Part of a small language model's weights.
Size: 14 layers, width 640, MLP 1280 tanh GELU.
Architecture: LayerNorm before each block, learned positions, biases.
Training: a variant of SOAP for these matrices, 559M tokens.
Each number is 500 + 40 x the weight over its row's rms, rounded and kept within 0 to 999. Layers, rows and columns count from 0. Numbers have three digits each. The size before them is the row's rms in percent of the matrix's.

# up: layer 5 MLP up, 1280x640, rms 0.031, rows 80-90, columns 256-383
# down: layer 5 MLP down (transposed), 1280x640, rms 0.031, rows 80-89, columns 256-383
up80 109:525556493398455491505472509567483486547467590437512516474539480532513432500527492486452517548544428507476538474476474506399499486466499524520487460508592550493456500513503549465462587516476547500493515524475499488479512483446512497473493473566497500464562502606516476500499554572435520510450510546506498483507564472565532521479512477494559529509506510498483480574480506543552480451498
down80 104:486569446522459547461599440516493498510506477466496526526553449533460488462534481454447550464511509513499568490444452498499511613523477548545440525562462456523475474519530543556598477488511491527489550540439519501474542597503465555517484481582515470500505503525464506539578482547467528489544510444485509497521488466480555530531511503527527489455507517416564523487522522600516603518471
up81 099:487482496545473491427505559439485479476469540519532575511502526506539502518530449467465511509510465448493484538434580472426518533516485510527481550478529459492471535539477560511512425381482555475443440493509502541517532531479515553446433515493524519504419471499512503482510486541487454518544481551472498471520507504508473590570514554478466503494428486512469505476534562490555433552490
down81 107:440550534426474458502550361535455498546448510488464496516456513580558526474499546495530532479557567500472536491490504508414508436507556502562482470506500547501497515479517511456503537478565547433528514495475548495454521492532494567525512541490514492538537539471461565517534508507489506514554490468532485554492462508473559510551550488518575557419521478532495539469487544462566453508499
up82 082:521616459457544510459552491512470475517504476581474533454547460502426612460488468522444529524535466539582544418489578435547492491491588445557512478498534571549476433454514609529458599485560460553504528497500444535487497513479519495482475464472490406488461495553596507447548513436536525520539470438480463505511508487479427529536506497491469514493516428429446565533512483505514476550460
down82 095:465523581429568499458451465495492518571499520462523488535438441597466488485523530486520462485532506479439467489485580526512517533528416493492475464421422404472569522439486469521531516542420433540480509496533509487432529432475411559473501462517480556416531518445505520577438476426491534522568432495452493486516534522462446564557495528459496489505522556543498528558509499481532538479513
up83 094:467533434588461441440516461480515529483567478522486571481471539539538537531526504535523526553518483459465494500528448614481562459454482548424522471472484469424515539525559444440537523499495527449575499485526496496501574511522542459522487502478511483489505469528488475482545518508524474504565605530558420542506525502580439485458519464473465524540473404390470542549476467511476429424458
down83 098:545536514517501509470464469539472492508500492467523489519500504503496495517510516581540418512563536462490528492448500523488469426460543528466452517492450569516529386453490453617574490481456466488461518491494498592500542567535595477574466454452535538451410488476466515526611492454512607515451462522500461529514455534540562486492505526521484496457459548531488514527446523526490486523443
up84 096:499506519515522434454485450562473551422470536509512529444560456455482486429479434487399490582529475520516556535461466496434447537504509531500484499507485528499558512578576507522537543499491438568514486462454520523474459542452504564482568517472468477451515436536480533478475445513543510486490486459458496498534497441404501429508519527502546461589519549524506526463561462501568472620499
down84 099:500396439478405508518472537475459471519397467503542485436509497521590543532533525521498502498432477466520530507499536518475595476519455483460581555562522471500549470560497487569508554466481461510531561505561453497399493563542543521505594458504556526455512484521576512465489477623518508526537554459480515430462444474540427468499480564540534508561470551617495434485514476505551471455559
up85 090:463547546495434559465449418508498467514459502532521439490461499481497534507533567443538470620526471539433535495484510528469478477490509554516388470506472510511559442509497487491476531553487498471474493551537479496500517479496541559478451506491537496504491540402529506562550457467514521509477448525492494550510522540493502484535528468575493518578510492486515500450505486546472462493482
down85 096:478454571546478505525429512517481504516574495540572515423509491488507484499564520507477454413463454478639511536535497471527462513422424510538532500420413537523543486566546483464485510569567517446495535444502517466442482497589499540493489496460571549568528518476451503405558563568469525504507501529435448503437479519528460467519464478482535478491494502474424538475513558519438489556528
up86 101:480474476433428530576506505555520460516507503443546596469514512450517496509474531487497523515540536527547476536516464485524471556411542452512536534469415506613547494553547479477506525466519468455539557476457489546447487515526525520476462567535542498462494563548504570523517485524473518515421488505443492500577463536532550537468551440559526475535571478532491475454480463495502512500456
down86 100:431487492570536529479547568531557504489549475440498514516490493547421535555505447518470424485467474578516517511454490493470549435476547473481474459492520543545459597535607478482491430549478507436419463528506499622511431533527611553463503502510489525519544520532501522487519486470535525496491449505507508476474546445455512546577463453521465553479458453510489456483508462493468455445482
up87 101:423500538551605439462438418440460507494516486503455476480512537475577505485477489504564530473494481539491514565545467545561456594528515475429465447491486657460532555448481474507541517461558516470513539468495526495542457475504527413517483532539493498507511531443503499537558504482519494529531542526455551521524528521502495508560506460520464483499502488427478501452550421500520463490487
down87 102:481555565501506459500465482473432561447576522494534441546468463533448525486528524456411511474512518432527488541468437422502480496540536468456466506440528525497425577457508469519519483519477441462509570487467435445503491463548493422482467462585471501456511504408524507516511468492447529492535499482416499473515435407510520501494510568508497493534472522489566500449481548547519528538524
up88 096:467561458451527491528527386482482483489569484482476504502448496392551474472459539558511573484453493493531502486510429471463511456499518486553487494497436465517499514460446478497510469461533549505518544483540497471449566494488486425482507483513554423506589493550527510511475513519492536531518531499563541479474455526499468533459458490483475576462449516468511536471483451489461502479472
down88 100:461552552513440509514455382497497562416610532494487563451482450457480515463500473499448522537547499452433501512509505477528502510479509433533494466561456524500550448515487512521437457446514520558534503460548520519529499455498483461492448503517528491560533466596540462516502602512497474495548563444531463363541510487447441553454426527526528427499438504458462512464425507478500412469472
up89 089:496545449535522492462496536589439489480470509512480503509483526488546515482522549476523433504531493434575509511475459540438551481460547498507540451532537535483526452483509469477472527540472539475470564497486496471430547423514506494472484533485487480544519513520512508493575435546553507511505523432554485487575459444489532464506448501433570486456492450467502470486459506528494497497502
down89 093:500495518431454515448489557474539545685529444471466447481519463459559477472539469497430494477508545509514501527523422512458526542508528586533499464458519463502452505511496629453474501553492485507441471521452519472483517463564448530577430526470525442522595509468517429482509484517495510554570487485487471555510449559515539484496557455495517453543437536501502573452515551451538532511554
up90 101:552452546547550503453436518501558428511576525500468478440593511496533500503500550524550523510513465516484490531429511547395528556545469444432524526470525478495479446508505418519496436549598513484538482552469504535425489509484485441476477513472549504543504527484525493446542477529468477517485538506445512481552579416524547550497512499475533529460520514480479480470446466484581468455532